config = dict(
    num_attention_heads=4,
    num_key_value_heads=4,
    norm_eps=1e-06,
    qk_norm=False,
    final_lr_fraction=0.0,
    doc_mask=True,
)
Each number is 500 + 25 x the weight over its row's rms, rounded and kept within 0 to 999. Layers, rows and columns count from 0. Numbers have three digits each. The size before them is the row's rms in percent of the matrix's.

# down: layer 9 MLP down (transposed), 1024x256, rms 0.151, rows 265-364, columns 64-127
# up: layer 9 MLP up, 1024x256, rms 0.131, rows 266-365, columns 64-127
down265 099:484472502487503526481461499497531514516491531478481514498490524507530485505499470491492525472532539491491528510495475493506515464476538492479479535464464454498522495534495498506544520489503454
up266 100:507555448511509489511477560529495462474534529501512518486533537469499476461481498533449497517452531519481469466486511511516510505481473464473497517504514464466489534476509511500474501500483497
down266 103:475522527483513502504550486514472505503491494493452497481492520487512513506497522459436497478563482499522500512490534485501486506485526460483534491515508549500511502483520531480522517490500481
up267 099:517485499496463509474486493456493455464474482504532471511502538526509488503493474509485500530527518477478480521516511507507537500517493481548529501472491512500452516512457479506478548468495442
down267 107:436486489496526508479498488525493511538468489468516532473531506510466501505495520538525498554441477496492517490508530540487533478487528555524512492499459493510437503485515509510489488502470517
up268 094:486497501499470480477458518492454496526506481515502538521443522497427523485429465516518476476478486533491510468504506490517486517503500542437469486488506508480529532502482511522469463483531473
down268 108:488494508456482492497515481547490523506517508509528524493521493528506540527510517444500518502529525486519544535494519514486502487498495496520516499494481509477497493545541514471478500495496527
up269 099:489518492483466488543499506525493493525511528489473475502525495536476522542506459539509474505516515490513487482542540532491491518457516477480483479497511566480519489491489465493518546474500498
down269 106:520488502490523501500498500494480482480510533473496547546527548504518465502473531493492479470492507522526515460499474492533503496476487502523507551440486494463478509515508530493468500480516517
up270 101:456544494512455484522478492487486534474509517458543531528483498498475511525495521486515442527514544509531504486509506514517503474544507505515513509485525460505486576465471514528492516517509513
down270 100:516494509481460430489489505517513526515516522453508511491506501534500534482481540510532464491500506514494500522508490474498475542488507550542516486501477460491473518502495451500500496463477501
up271 095:503491492505503522499502501464485489499474501485517537462464489524511512550534495512483467486503475452508488481527502523448471559508480520485471535532477473473530453513499552524524516517506480
down271 097:547478492478477497523505495493524526462494470494525509496547547487469477504483506480518506487456537508515483547505517481522499518519497542583521480514521512497528498476464484474493494520514502
up272 097:495433530523525513446493442459542499516529484507547508509504429443533512482510478473527456519487532536495508484509510527485509506511466556470511497509536483472500524505522546479486455526521509
down272 094:471508483528501481522533515526502466522509472433503527500525513531512492499522484523554479538507534524505513520486511470484513517480557484491474498518476577507521470494527492502469513456522519
up273 100:509512470521508515519444497472482531515489490510441481549516543484497515468497474518486507500536531505535513511537506464529467467508549504516510464511518470485526522495512512486494517461482516
down273 096:508510497501543475492483543518486479516512458527473496494508473501473458526528510514482529480496500540495475497486517491526475498462509485525497511486504443483543486500499519466494488513514535
up274 103:523439505501522482477526468499505524502593470518493499484426517497470511511456492527464468506495486466510504524495539506453502474532511452522493525495526539520482504453454522514500554489507504
down274 109:468488498491487546546465505494520517486485489491487482460497447540495510544544518483453525524532432492457521465522479488504482489472499498460513525529539484506527528475452511448527450475457514
up275 100:536510486484560489484508448513492449449498523503484552458530527523506517486503489533532491512483497473488502472512493451498512513485456497541525502479498554529501531491511487465485521496498522
down275 106:496527492427495508513506493474550494507497511469514515525504490527484498509493485503501529504537522492457504491507488538540525488485495489513496495455527477568514516530539483468488529481507482
up276 095:567489473515432540519447519537478530487491479498487506493470461479508517493493522531529517483477522449513513509480489510508490542490466480498483515487481483487500496493494507512549516498482512
down276 086:492514511493525475477487526466512516491513494542491491541510529473486475522518510512543484541514508519492458475478504529486507505520538495513485494539520556509500544505465455480505487486530501
up277 098:492524511489429538475533471517531513489493537516509447504463520466519510484533510487486553554464461515497478458522533520511532511533499474515474509490486487485528456529503469513466531519531503
down277 097:496517489526475500489502489476526499533472534501484526511523496528507472517501494501473484513527492547491486510509487531513474539480476531482479495500510529479483495538519521477507463502492448
up278 098:520493508537494484478492520512472495498523490559490525474502498548480493545530528493499498493520502480508517500460510474523515525508458544493508479529466492452520501515519479466504542514486505
down278 104:523492456509454490478523523469498540452492496489519499506526515453517524494514474524533499479525490494495491505515464508465464466499504504502517527450555514546475486479480478490475504518474532
up279 106:507502534477486466493479517537520522483513514510512475466484476533463461522436509459511512472501542507534535537513489484543536509482505510493511519498479518484498510527475516506508534493482462
down279 108:499521498520492473499481503486471478475495464496468447548485501489552526490455483496507503509503508498492475496498545461541540520513503520509510475480524495502453484433506499471528503476529481
up280 101:484534477445471497519507471514521437496490495521495450507484540490467518506448508487497541545463520544487490540546477454454536518509491484488494524517525483493506518524518493467471513464535473
down280 102:542512533497515504525489505496503481514499525473516530511556481504515496492467536462525496529497466464455525471504544476538503488461519471520482531460520487513534530493483486490521456535456501
up281 105:513460510472531522485482472518485478493515482517518486496530490499532513535505496524512494526477493507476483515482547484520464516469465461500448535497475460491531469516511488498477446508460482
down281 096:495479528500499486484489526515517502449506500536550493490487489473535535468509509525509505474470520472487510485540460521491550497520484523475493471503521543499457479452499494465505522530509527
up282 103:475488509447486522573508510480501502488525494501513521526509468486507493565552479520521514523485508469513522484511523527493493488488521483542475529484451521501479476449506518496488470532513535
down282 101:470483502501482463513480519496494470480505519474481489477452512475509498497528511509499497495536501501487490509475507517458535524491504495555544520465458514530483505526492514530530500470479453
up283 101:524510487492527531495488500493525469491506480518474535472492503544499477536499491519458511517508504508519450516525522455509543555528504428477505518511528514463501504501506490508486535487527526
down283 102:481492490507498534482473492547466519501522472469481487491485528447493493485441521472480503522486509471432482495457530509516524477485524524513468460479471502531534483511497545510544501539506509
up284 102:474521497491491503505524466475487495529491518502465507523495496525509531492499491527525528529499493507500511505486526563502484539500524492457497529498506507496554542533497468524473542418458467
down284 109:490521460518470466499503506541498486524473520541501507496494515502495512519482531542504490520504535488484483470522510524544501482467477484512469476543565548563510474472481497493507496498421478
up285 097:482492467496493511450491479493513461540507498502513447506519463473487562493495475493506500487456517506469521490519544495481547475498527505505507499473508471512553501476472551533471551485432520
down285 095:477490500486484514514512526536486515478508505477473536514489515523512503493485510509501505485532514499550534532472472456498508482517464502524502512516541558512495502548472505497484497492577507
up286 104:482462551466504465526486504494466461517514489512508491505453485530520479531495476520542492507498508511580490515467520476464506451518494500514471477512532479479517529516491490508487496521500519
down286 109:482496496496507525523498525504502464499521512519507497480506508515517509489475530495521487514470503512501526471496502479538498508560503539499510466500473479488554468519491489464490508492474524
up287 096:509510514501511487496482514481515494489502528475510518538505502544524467511516481520491544551496488507488555510528482485519516481492514498523473510469475460484503488506551491466488450473481523
down287 099:507464470476482488530497512511517508505504468494493449482470549550520522481492481482510547460482467489495509449522502501467517510546488489472488491436556506561506511493449484486452490510490491
up288 096:538503506522517505471447514537495501536465529495480513511450529485477477499495494501506443456487545523458509488485496477515513488505506481510478487518498466485472424474508476493505491489490509
down288 087:499511507490447522506514489495498526459520488472522528531499455479508490487417496450499489524443507497482516466518484497517485518509451498497506470465525473523490478466523501474505530513513475
up289 099:515548471457457509508519523514503530497478481501482494459447488548509484499490467474473469500516485461559523464517480473511572486529491486546458466536472520494503463507540478503525511503503529
down289 098:503503517493515509534492484464474485462514502471521492549509512517490530530500501491464501491554465516521521493500496499441450507500506489466465504467481488495472483543495460512460488464520493
up290 099:464551492461488530501466461534512515488480492483465531490447509513520525513451471495504518501477480503494497507499534485498477469533522491495516445485510535517507510499506528517516485502526535
down290 104:550482501463474498537520517490509516531506492483511492523505455466533507542516536503481492489498479535550486495500511473500493433489521545461531517507524471489519504479501499547524489470534494
up291 097:513544470540486467507540529524460458514525427490493443516495484542477524492477475507454517495490496498487501505509477448477518519521531501507494525497473514487508522450585506527500475536506512
down291 098:496499518509471510464512496529509501481414497451520489471523470488479516496488515479501466487470532490516495501512536509485462485457468487539493491473485481456520448491456502496535486458514522
up292 105:482494528500528443499504532530484463548514518484448523492493491491487484505497493529517491470508510548500524571522521484533488468479543483470491490473498524525445484495493473568518504498522493
down292 107:506470498530481547481508493506537510469507507505474519519532499482537493490495507513473486448523486471484474499477507541501504498489515468503494517527498498518474461515523522495502450462473495
up293 095:497490481516486536526527472495494516523454486493472504487527485488459505460509532541490508504473445515530507541507509506500497515514472486512455490498494542450495518534511482493495528502476475
down293 101:467480508491469457494473519477541526468494495535504499494505537465507500470503491482461483475499520466489444499507490501519509499432491518480479446541539429501473486515494478509529465491508501
up294 098:496516511524477510552539475516524455524492508501465530468486508543475517487525544534456503528501545519530502519514479528446461544522523500503469496478506517475496499514514496468529508442558464
down294 109:532483492502509491525491518499482489500456481460512490510509478474534509459525517458487497485530490496541482502535493456485516540529459501544488502504482528511494525523477472472452523498485484
up295 107:545509518473505528466497431463515492497486525501531456542481531506464508524529512523483428505504505492477476536486471511485515526544463467498516472480478514491486523490502506552484494503527550
down295 103:466538490527482560522508504508515482488540509476472513520477507529457494530518501510504521486510536507553475536502505490469518530476513497497556517518532512474519498505549494503469511539528476
up296 100:506494490461474504488484504478482533458488479487517521519504507508476486468487499527506546536478496484452520467510494530525506507546497502546503472517565482491497534498492502504518485504507455
down296 101:479474498524527501492497479531575534519546493515511481460456521498508467475483501495496528492524467500510488475473519477484521484525486474497547538510497493513468495527520479518460476484504505
up297 097:517521516522500455480496500490505496516527490488476498525499548513500505455448460455524517469479534468548514548526481487521502536514505424536510496518512518459530525455516495495510499544509496
down297 105:496479450542523497467542493516483478509491544509507477480492483485525463458512507465516551483498519513497506519481486488543511503506491503496520507549509511498479501489515488492514489526480514
up298 104:535484502506456476497509559492495495501516527490491467480529462497501547453557500500517506495494551489471480504509508523502489509510491489501504480482542524517487532511512541443477472479497499
down298 093:465431533520529498504477488498491519502491489510503488499534475502489499498495506504499458511470560527498512532462482492540474458528533524451506467490448519460477474541486511528513536460475507
up299 100:490507481526533495502494501504501522511497496492495457457499506482524496464514531513524502506466496532508468520523518487521541477493513536516509471530497490517477535533453516488553507445522513
down299 100:501507476498466500496503513516485513507493507547513544549559496516514529503472470469510501512507556500482491498460522472504518531555481493520455499482493494507502489521502508448480515487514537
up300 095:507461500473500468543463525469501529513479488491514487493491548465485487495537503525474520517546501489485505512485498541508515529442537493509508473479509544479556490480496462458501466494500534
down300 102:497494510531537546523497525485488464472487517483525503449484490518463515481487517504490506507504507483500529533508485490511522520518463448477479480512475540569539492498490494503493454472436500
up301 104:503472462459495489493504499473448475509499481492502489523494514483520467459527541480513553481475529499504481440452455484475531496432455495488491495490503539478463524485485529483492470519532488
down301 095:496498481506493514520484491523519510514468495547531473521538505480498487491432499498527487490517553509505493489519490517523474530484511464463467529508521491546503509483488514517493515510536503
up302 108:516507537479492429505531483530513500486464508525481503485499498496466495483537508467508516521467486468496525471469524503449512499513526440497497495515499552550483481491524523537511493537501509
down302 107:500470482483523468498514498482476500523517514529460499552510549502477521448475511524521495493480490518496522506492440481537543516478493494481510442484473482494554534510440534504504520507468542
up303 104:472522530516528496484477525537472503523530503469513476518526520499544485511481539483518502510479491524526525472465514524485512473499481496510491555516509535505529518544485537500510475529529528
down303 105:476487511451516478495524468469494482473499497545469493511519509455486508486475503513467450533488466475498525490486472513467447474549524495474523491501514492497518469523490471478506499535492492
up304 090:505549528532477483437535509478497508498490471505527514523472530511530490548531560503535529524493470489477530538517455458503516520452520489521515483530493464529476538533496481544491504508503474
down304 105:503475499539510464507478521522468469510508549533474496499514500501460518519488503507530490486467496501510436475509516507530494522500471444489489493462498499465476518455442519467561504494474488
up305 102:486499505485489542451498514446523490543541512482515518500494459488519527473502481514479469523464541487522519479514507479484546472502480440492479518536500465494480509509527500479507499498494505
down305 093:473529488507490472527495482501501508513463480444480557501507527493526475494494483462483561512481467487549493520483518488532504468536543537481501501513462540478506464494476533519471472450493475
up306 102:460498502521484488494483461518503518472518475502505506509522496486497523506506527474507516502533469476483479473509452494502506515485510496508464461448454481481565507542535486526484523443490478
down306 098:511488456515482525514470509458517532450500529513488481471507500565525492500482529513505479460485502516525524494496505481510544501502482454504502505497515497529495521523498483569533543495505479
up307 097:516494523488494485488508544495519506490497489507518487478472490524504509511521508533502536517504523438562504514500533470495516505519543546490493496510449505468513510453522509479537468510503507
down307 098:533475486549505481517521544480499509520497502471537472476544477449467516499458502485546506469541529464511521503489468547502512498515527488558510516483488495495521527500461495512502512480517459
up308 097:472477477511478536495477504481496490507483466477533476509508502528553484512543525506477515491495504544523518480465526507468498472531484457532458511522490485550546525494509482509468493502511490
down308 091:490494522468517473481485539512523519473498494469437462452440510485508543462538549492513527517488499450508538497509472519518513514484503503481506491494498512524494512493557492475520478529486455
up309 097:458520461505557484528504504496487511448433465491478462460507476533502504526526518492497530535536483522488470524494490474479547511551504539509541499531490532513548513462528488504501506489492476
down309 096:529506529479481496467491527496512467507492504504470469502454524486476448494521490554513492490506509472498459505501477550509471531437467501480474483484482501475534478494480490539482485459565501
up310 097:477504468512537476463530505447511506494480498492507512512483501513463494498472469481522483536480514515494543523476520521521468457502501494538526498543475525502500464494504517512508532476517535
down310 099:511462511540495459497474500504457489541496499514487534471475552484502504472494451531574478525476480454560480466539482510477529503528500517499534482480467495515483529531520527452508505505500511
up311 099:508489477549486483481531502473496476482531481529509501475542461509518499461488482482503504523513521513549517511508481512468455468478510522522488521508511525481494476526490513506527480506503531
down311 094:479494489526527482509491510543476523469501552511536495506504516500495509504540544510503541499498519493490503482504520477500484515467503453514562574472478447491479507489507445483479530505525527
up312 096:492472532487522467500523481533454509477505515502513521496463499510490480492464460492485531470532491470520517467489531501484506492521518499504508504509540526524475499500514500527526511512481436
down312 093:471472503477464502479467523510479522515515469484481502495571521469465561485515506525480509506472517445533503511539509512485499552525460531504523479514483488488532537478506514466456563493476492
up313 101:507531485494492503514538517468445453480487498475490478520503501461517480490532515450486494525541507497501492471535517481516528525519465494494457511512554545539475507498497515516484494450533549
down313 104:505472509498475472496488495534525557502506535525489525489472566479523492551510496516504517478520490532478457511484529548490478509478548521518479485487479472527494507478515511483486509532511454
up314 099:493511490492499528527480514520449541489483489504490482502469494539450498525486520493524496510491465493527536439491498530475499488515488501490510474497531538475466513509494458513500466519513521
down314 096:514525552511506473487486489499512470499536502507502503492541470502492488544487512495521503510486529497531467574479465501506489510532490524476485509484492476475492499482417494488545533546469448
up315 104:466498540537547473556542476535491491502485516508508510506444495533466489459501454490532544485458539487499466510496480489506459498503544518525484510512478520526518485547460460538506482485531514
down315 099:533467530474475476467476497554431488519473488475466517520465466498501484540474514523549486491495523484507553479493482488514494527458472523485465519518459498491480506514475487534508538526474536
up316 103:462515501485464491488497557503494498500523494439495484513496497499502475511525487498494507515509470531462493510494470548449519490511537508507487464450491552440493499522473484459511475517529477
down316 101:496474492525479508474488518477467484521518487562486472471466518492470504541540528541482509521480469479494476486477520475496553493494500526467487454486508543533507499487492472497515454465510516
up317 102:467500481489540532504493469515544498465513493528491480512551517474486495508483474548465474522492476519481492517478495528491525489566492494542534525511492483478476474495461475471487505511508491
down317 091:521461502498507518480482487523488498500525493486497478542476501529483526482498490471501514508478463462490508509496489510520498516497479535478464477492505530490514492453480455490483503496524486
up318 106:508532516497474484509494496443476465495463526451534524492485523469490541476503472510499532544468492497489466519525506507510463505469524480523485533529492496521547489541480498486474527472506519
down318 102:524481550516559525508502461503502493509497440501454508486491512475524533491502506490496515534509508516535432480536483493509459495486506544492513501501519466485521468487490499510488477517525522
up319 099:498540503537513517493542539472489494504477466496533469469461502534472523459479504490494494479483545486539487536482515535497418501528491462503480509504504527507483528528457482480484551498488510
down319 091:478505495500484527467458462477508509495466501475463478514488461515525509527569474479463488537485441521473514460515530484468547514486478481521467495474537489531486481435481465483509475522494497
up320 100:527461497508517478507482509488524554486440510481469467490505459513521496494530467506489507510526510529479488550509492512504477504526489492520503480553471481509487528507551491513519488449518508
down320 101:508482505490541493493516440521476472513470493508466526479504467479501494483506507495489521505510546477495519484523447511479509553514475450504484507530468508471518467500497502490471506469485492
up321 098:496491519526514524462487514511524495496489527478460482509465521496486488499504546469530506509515466485524456534480523504525506480474531501482503498465465494486533430443517535508443436482508499
down321 083:487502452494514529528502538520481508456501486527515519517470482551491520500508481495548484484472509501509524425500529493472480508512490496527467465526470500517528544532487470495499487475482558
up322 104:497468521486491546485501533502503455460530501495495479525529516520516506562538457498474501459500487476483544489466531510487465512519491499520495501500572501486491515525503525559502446533544495
down322 103:490498507492533527505494509509542495515482495490479504507501497495507484465492501507554459510489488510528491468540542532540473498525499525491519491495515504503523522509484466499513506489492516
up323 096:519499513450522503501477516502501491518418503505486505478488500423497483474542494557525485469503516496515534480463490495461487516501508495534514524540507500481533510480516485514484507519533528
down323 101:494465507554499462521503573506458507510535506489460540520521529502461542540485526471506507476507513504492503457507487522543517502502498522507508477499538459497521511518487453516527468474480492
up324 104:529463529480507492528510500486454534491492487475498521514467483482504522532540483559523500528505510531560513522436499543464522468470520472437487481520477497538523488499501510505498476510500486
down324 112:497516493499467498484479480527494503488547553510515520503499523455504468506455492459409497484517485517505509490463476512510478493460474464532478497484481487546485504529497498468511528524507485
up325 093:521526501490544510499496520469482520493494490542557514526540530484478505484503546485471485512487508470480435482535518529480510510528484526521480519473497460505482498533531508487476531451483537
down325 099:493475528477489475468478471498520469463519484457481507482518529511512533515502490506480512537490525478490528496464504505469498537540504469524518487531511536496494516482474501510515506471544493
up326 098:517537518509496500511519477491541469496512526506524481452506478466542518433519462473482472508515509481466484524464481533525503480508497596510480474527487472515520502507513504508510522539495435
down326 091:469485504509503521458498501489516484525494466490482527497448480490502524483514513492567491488482494534499483544496519486484498513504473502471508532493524461489483530512522477515492496505500532
up327 104:529500476508509460515480456481495494518463500499540512481493463517477547452518539511474470518535478462513553481530490510531530525483481472532504484511494510485559508500438484525503501487559518
down327 097:462522556498517505523486522483514507511478484516472505527496510494497511508466527513451537461478538532505491443515488471484491508500471549541483515478421508528461450481518516506490540528461515
up328 098:488462498493492505505488488473499495484481541518524462526524499442520491510512515516485499507465495553502515517525456495510516458511502487447515480482517475476526491467528488499476427475547502
down328 104:461487484505531461557500510511499474483431519488512504516511504523530503526460542486452514500507503486521469479531502507517466542522512498484513490448537489495468516514498502498496559522448543
up329 100:514507485477500534522543469481453492467525518485486506494488487482509522534487498494523478505473543503483545458454477518511499526461524493500487540497509529465516520492514501506506542524539485
down329 102:520482505529495500522525529525512499509436508512514489494525548496489512500519442510505519508505516525525495508461506500478454526467540491532461548530467513527462532532481506491493500535473494
up330 097:470480527544507518546505515513502484480529518488509495512519525497489491502519490539483500497537534497543508502503513563462476498517471539511478503532542472494484541525547494497513464468478453
down330 095:506548468474494487482495485530469506546517476486541457475524466543466472522489527494536507531514499484543499500493497465472522512506498489458536508517492552463480501576492486488503493525496453
up331 095:540520477504486474456472523485521507503449470489516464498527509514449474532516489487508499455534505476487486490459534502498488514490491498522474588494496522523500477517506551500536503479488522
down331 097:501477500471477482527522487495499481514512583469459528488516508452565518506477481478512496546498482469498490492539464506530479460460462525504516469535514495495474461472499511499462464499523484
up332 100:532526461546477485475490424532477500485496506496489457473476550456492527529511478489486516480519475474500445513508490501509533495486481520501491524473483444506494454561473495530504507478495471
down332 099:462503499486487527521468471498506489545516502483495500510501506456484520495527480539478444524534497493516490491490534475490487528529529536489516462543517513465471547501466461486499498479492541
up333 109:497509484482536514491514484510533494477500517533487457503524513504500484485514479513487499501495517469435498490501509499527466555512532536481476526428531516524513518432487448489515461467459475
down333 102:495486515538468459550478510500487476538520491479562513512470509490508489518450508486508464492487489513501480515456529525508526468514519513524461533513486557481514460517480468496517468465522491
up334 097:455476506482490480519520533491531512484505516526456526493493480510493519502491519475489478508521521515539513484512479472519541495487523443485487478475503467519539502511485469491492454518483499
down334 101:521523497544475503455511493464495483459490489482517496534467488464510537489519507487485486522507522494458518523520469500503455530485484508486510499496482477457487515490494536482507479492483490
up335 100:501530491543502502530450528555469518490468478472477544489501509487495492515458505491539510508497527486503460564522481527473464532504508499517528459493484452488496508510503497525500464580526466
down335 101:506485473526529489520476487538548523448480461494478460465482481507521527539511498499530470553518457494481544474560504494513504510481494509508489508489518504500493514494459524482505520511521477
up336 103:549525519538465511471482501500491543510518539478494522463508510537535522464484506458464488511490492448488480474507524474515498467519517535544517488486497483467461509497445500469458527500520469
down336 104:524498509515517536526507475492510488530535525513536512509517431515525490576530505499513510537537536491508484493476476501482518497537531526501461499488509544508482533516470489518527475475495475
up337 093:484485477508490509489511450485491531504496502522484498521447505543491520513500501507499472498525514473536495467510463519473497468510520479488449507509493536524478466525507502515453465484491503
down337 098:524489469504491511459501512523511486466488495468531502513529505509506479522507555503451494521527443464533544514500477499530481505501520475539513513484519485476504491506481548469506518511542512
up338 103:475509504498526567525519457535479473473468501550475485505499525506540512504492495454468507499486514540494495473505474518530495534474526456476485490546490518522501475501484493509479468458430519
down338 104:508534496503458515464511534533543488522500486514483509514505454520504498482494507529474506468498545505436480487516505516489512476502542541520512476524486523461522470531495475518474528541517489
up339 100:567446488495466528526517494464516532499531495447491497516482530512470516507523538507489510520507474474502525519502493510501525492520513508509514509474487466496481506493499479456515509506505538
down339 093:491501498479508478490485536540479446523496499539537537461503492489519492485471497484503491483497460527533496462499503516519514546477457523511485474499491494513515497510507506522491524531550497
up340 106:491478512465508489525486555477508472521512503493485547538507482483506484490464504489486543502521524521463527495532531488502463509533528535502551508438536519495486516497478478509524500505466481
down340 109:493504551485515524499547473454490514522515536523521547452525491458511492535499432501512546491516504499481543515500495494475459500500489522504506490462461494529468491489489517504437523492517468
up341 100:517463520488492471487513506497496510452505499495491501499503475509478490457452539496491520554510538444454524509499495532477510525538511534505515489548476599514471509554532532539533516494525477
down341 101:528492496565490473512469517467507504507524483549491506522481474508484511516470512474495445494511487480486529534527524511534490508499493522483544451503508505501512502537511519539516468527459509
up342 097:530514536537483480504483513467493487542516511476534495530457467467533498508507473469519480474489495488499499517548501425532481507446487519507472466513500488500496452470543522503477487491537499
down342 098:480497492517500492458524468544502501525525461524482449503464437509486480517486510534435521480536543505498556470516508518479474505512481477515478514462463475494504552530483475477486498520488542
up343 102:526501434538517481484470489468493515491538459467501475521489487489459489498501479494470513528463533520501559458515520482492514530536490499477529519510475473448485496497496528520527509522493503
down343 100:503486539491509527510518514501503503481479529502483515492485527492520483517488505478481477503541510488472475489515499511498518503475479464530490530502486478504488522497534500464462512507472490
up344 101:504516443531488484521501491482505477488515502509520541498511472449513493504529512509517526494516534507535500466511444535499527503540533491507517491502515497496493532515498515490471503498536516
down344 107:521545498490523461498475526544487525477489471539507495480480458548538500526483548522463537500542551499494486501485551481476495510512463510493464461531511494467535512473512560478505543492513492
up345 103:523502546489501490511511512480498467490520505525460508518442493497488494471482504495525495505481471506532550506489543513483464472576504468529491517468516503512496446463507520514503513532506466
down345 110:498491483464498463542489506531502507511505464524523511499473486499519480522510519501477481462482503516519497498507526502501453503451469500510510503507512525498498503517508528493472496483452514
up346 095:484489466509505475512465530499528492471515497500478519488525496483515511492533565505500493454533503517516510489510484550455511522543491459509514493493486534505525525529491551491524471503500492
down346 107:469544494512500538475517507519469496507494478454485522493502519495523449474487477461505499508465479509531494511513517514482486476543496510517496500492477527508496481476516497470481459462497468
up347 105:480500517513497467519513495490503474453539500505459465534497494464499510503484494493512481499525493480530455523518470521447484494503509497523512506520447489487499551509499503509533507508508513
down347 101:453551528537525466502518500544515520484475482443465503489497472529532454532480494534525544495522485530453498497522486508529508512556511511518504510547510468498505505481564522464567523473504493
up348 095:488509503517499502488493489543459475505502488533483477508533524465497528505520509485464496543502512486482522506496449486526507489475529481499480486507467465510537506485480496546509468506544519
down348 102:496502492497495533536502519452535517500525504537502467477482523492435520515500485517535505488525534433469527508502535522493522484488514521520465497487543456479482467503523505468515486504501512
up349 102:488539481476554493501478470486510508441503462490452527471443518464510463505487520505528515501548506441457482562509487537506506503497498471504518454467529523515463503472469466479523442511503479
down349 097:484494489490493538540487470445490526504471491493490484516506519479468515481477485475545523518531531498510475582474494503470510479520535538509482493523516521449505469515515476430479511482494504
up350 100:460484511478541523498466481480505508512508446498475499488499521490487459520500539554498515528499499527467496453490491508490496507490565491505525512525500495483500534498518529513538494486498492
down350 102:521489499507467508511462491539476492517473540512469451510464496499473506466516464484498464473480504522497512537473583521487432483496484456511458514543545471459503507480507427513502406510486528
up351 099:520518524492449528501502462486569502496480494520470489490489505503497513511508507525488488514490507495522481483546504526509518522525459482476530541509506520498484493456528551484439459523519482
down351 096:469487502535466481540482519481503496524471512526496468464487499537483505487501458418487501512531499482472460510481489499511488527505527513478470478537496527487497514459514482519524513504477494
up352 099:483479495473512525467462483467513532500457494535504541483501506476515471491528497476503475453489503463562518550491518486464466519501518505475517508548576521501540486540519529539505518529528458
down352 105:537496511464505506527499494535509513467487501501541487471510510449503494525515501493507565521474517545478453463465529501511515518514427447554473493478462517537486527501469516459521497510506517
up353 104:499488507488513503506499535432503542557455477492482465512488504510491553463549484490520510502510499522453507495498528467514488506510495487532494489471527510536448475470482538491482455519552490
down353 100:531461507483546487499457548513526491443519526494490484546484531524478499463503530487498529524484528506522505494498548537499464489550500490507503502492507515523523439503519492516543500472463464
up354 105:495487483529462503524490479498476485503483500533531432538531450494485488503495562486524513513525470519502502474476517546514527503440501481484513491528534524510507500541522488507456506467516508
down354 104:522476503483466492501488480525538537495498502477530538504447475487464475469488533548518538515482500529467498510483480467510501519532531467501499477499481516482482484523496523496505507512512489
up355 101:460484565466463487477527466507508505520526441509476475465521528520541525451438480437477538508464493461490497545492527501471538501485512507458505484460456494506467520499524491456553497473474521
down355 101:486497483483496506465500471514552496497519520477525491450513534540498437558500523549487500518504467538527520482480505459522480489462532499478521497500506490498534458518480517533463511495474519
up356 102:461417506491485503514488497516497533472456493500537473507512519519502497489536519490516500496455491508510545501500485519519506481494460466505481483519451506465546489514464510522522545501484484
down356 097:487515532492539514540474477514481481494479543475492502498518514498499485496452523483518521479511516483514455470534526492449505490471476499488527470520482479493490484510493480483489472472521526
up357 095:529494536487533475505511520522468505471514496500484498458504486482485501470483494545524517488488499534529484501501467512530540503473504489470500527520461488496478510540543485557556480475507529
down357 103:482490480514473530444497522492545504503516470501514512529532492498476504481537520487479498508486471487544523483475516530492504459489510519474464504495497513525520486495546498505448495530518495
up358 097:484532503467526497497492507488459523485520516526473512498522538512486542458489488524489491484511501520531510462485503500530489497472470477506512487508514474510485490493504471492463516426510462
down358 097:509498486527516470476477513475499487507457506515499507498498491496500513547452527512484571534531494512446475519469530505521500484512531479488483487546498554457500517521511554547509482544460505
up359 094:537495513470489473511466475504543529541470443525482486536560498490520534544527497504524489508500513486485476533515512503510493457484489520476495486498455516485446474501487483486459513578484527
down359 097:499487507501544465481516491505511450463500532494545486463532499528500547498513495492483451542523537500506482467480453508467499553473488489483483521559476540485516501522488462521481528463482519
up360 096:489505487486479542492487493453498466547495500481491519501499513502488519453488486497521449493476495514436539504503526427537492491479489501474492448492503540535548486518499471546522502495538473
down360 101:501521464534507493529506454519516523497489497507457471479478477454484503496497474523580487473520474510499510502498508502473539511472500482496509511470513522490511547462491486485489484498559533
up361 106:514528423520528440487523525499502520498469464493481517543480523542489498513520458515454521471484539481532522478465484483517538490534510490485522530487496499496523525488565517540466479522515506
down361 105:481498519528515562496494561482507495496501469467483491477514535477463487475500474535500544496490500530554487530532499486501462478514493526503488486455541511469497499541541529480519489486521475
up362 095:517489542498462497466496537505496537516535501489509457479497520483467498480508491485483526496510489493509510451508482521527488484471491480483511492478529535524492510477552471482520530495481496
down362 089:488477424452499474534442483506496501488476519470500494541474509491505551509496506502499484495506516487513527473485504503486509495496514519497501514526463506514489480518457503517517463519494499
up363 103:510465505479509490475511513483506537460520525470478509506523490538534493480504495444516529511492488505533489506508499523492493451463516439541500534527503537468521516514505462498508509507516477
down363 093:488485506513505489451519481471486496491481474489500518468497512451540446559493487542490504491483498484516467525515512461460495483534479459505467518459526512482493505473509506479483511524466465
up364 100:474513522464470503499472465528497470511512533464515519467519487518460455499495497491487508533510514523503515495511484485516496456513529487485493487550548487475514491501524478512547568487489495
down364 104:483510477500527483518470469476555507517505509493515493522472508509487514535500482521557530503478502504481513496468449474473515470507471484484520500515480493493521461547512534537481449544486519
up365 096:497517456497459481488524532506498498528533500541489485522487566482458525511484524498535516514466480499493490510513526493489472463518495474529471510490511444445529510471497478493543521515469433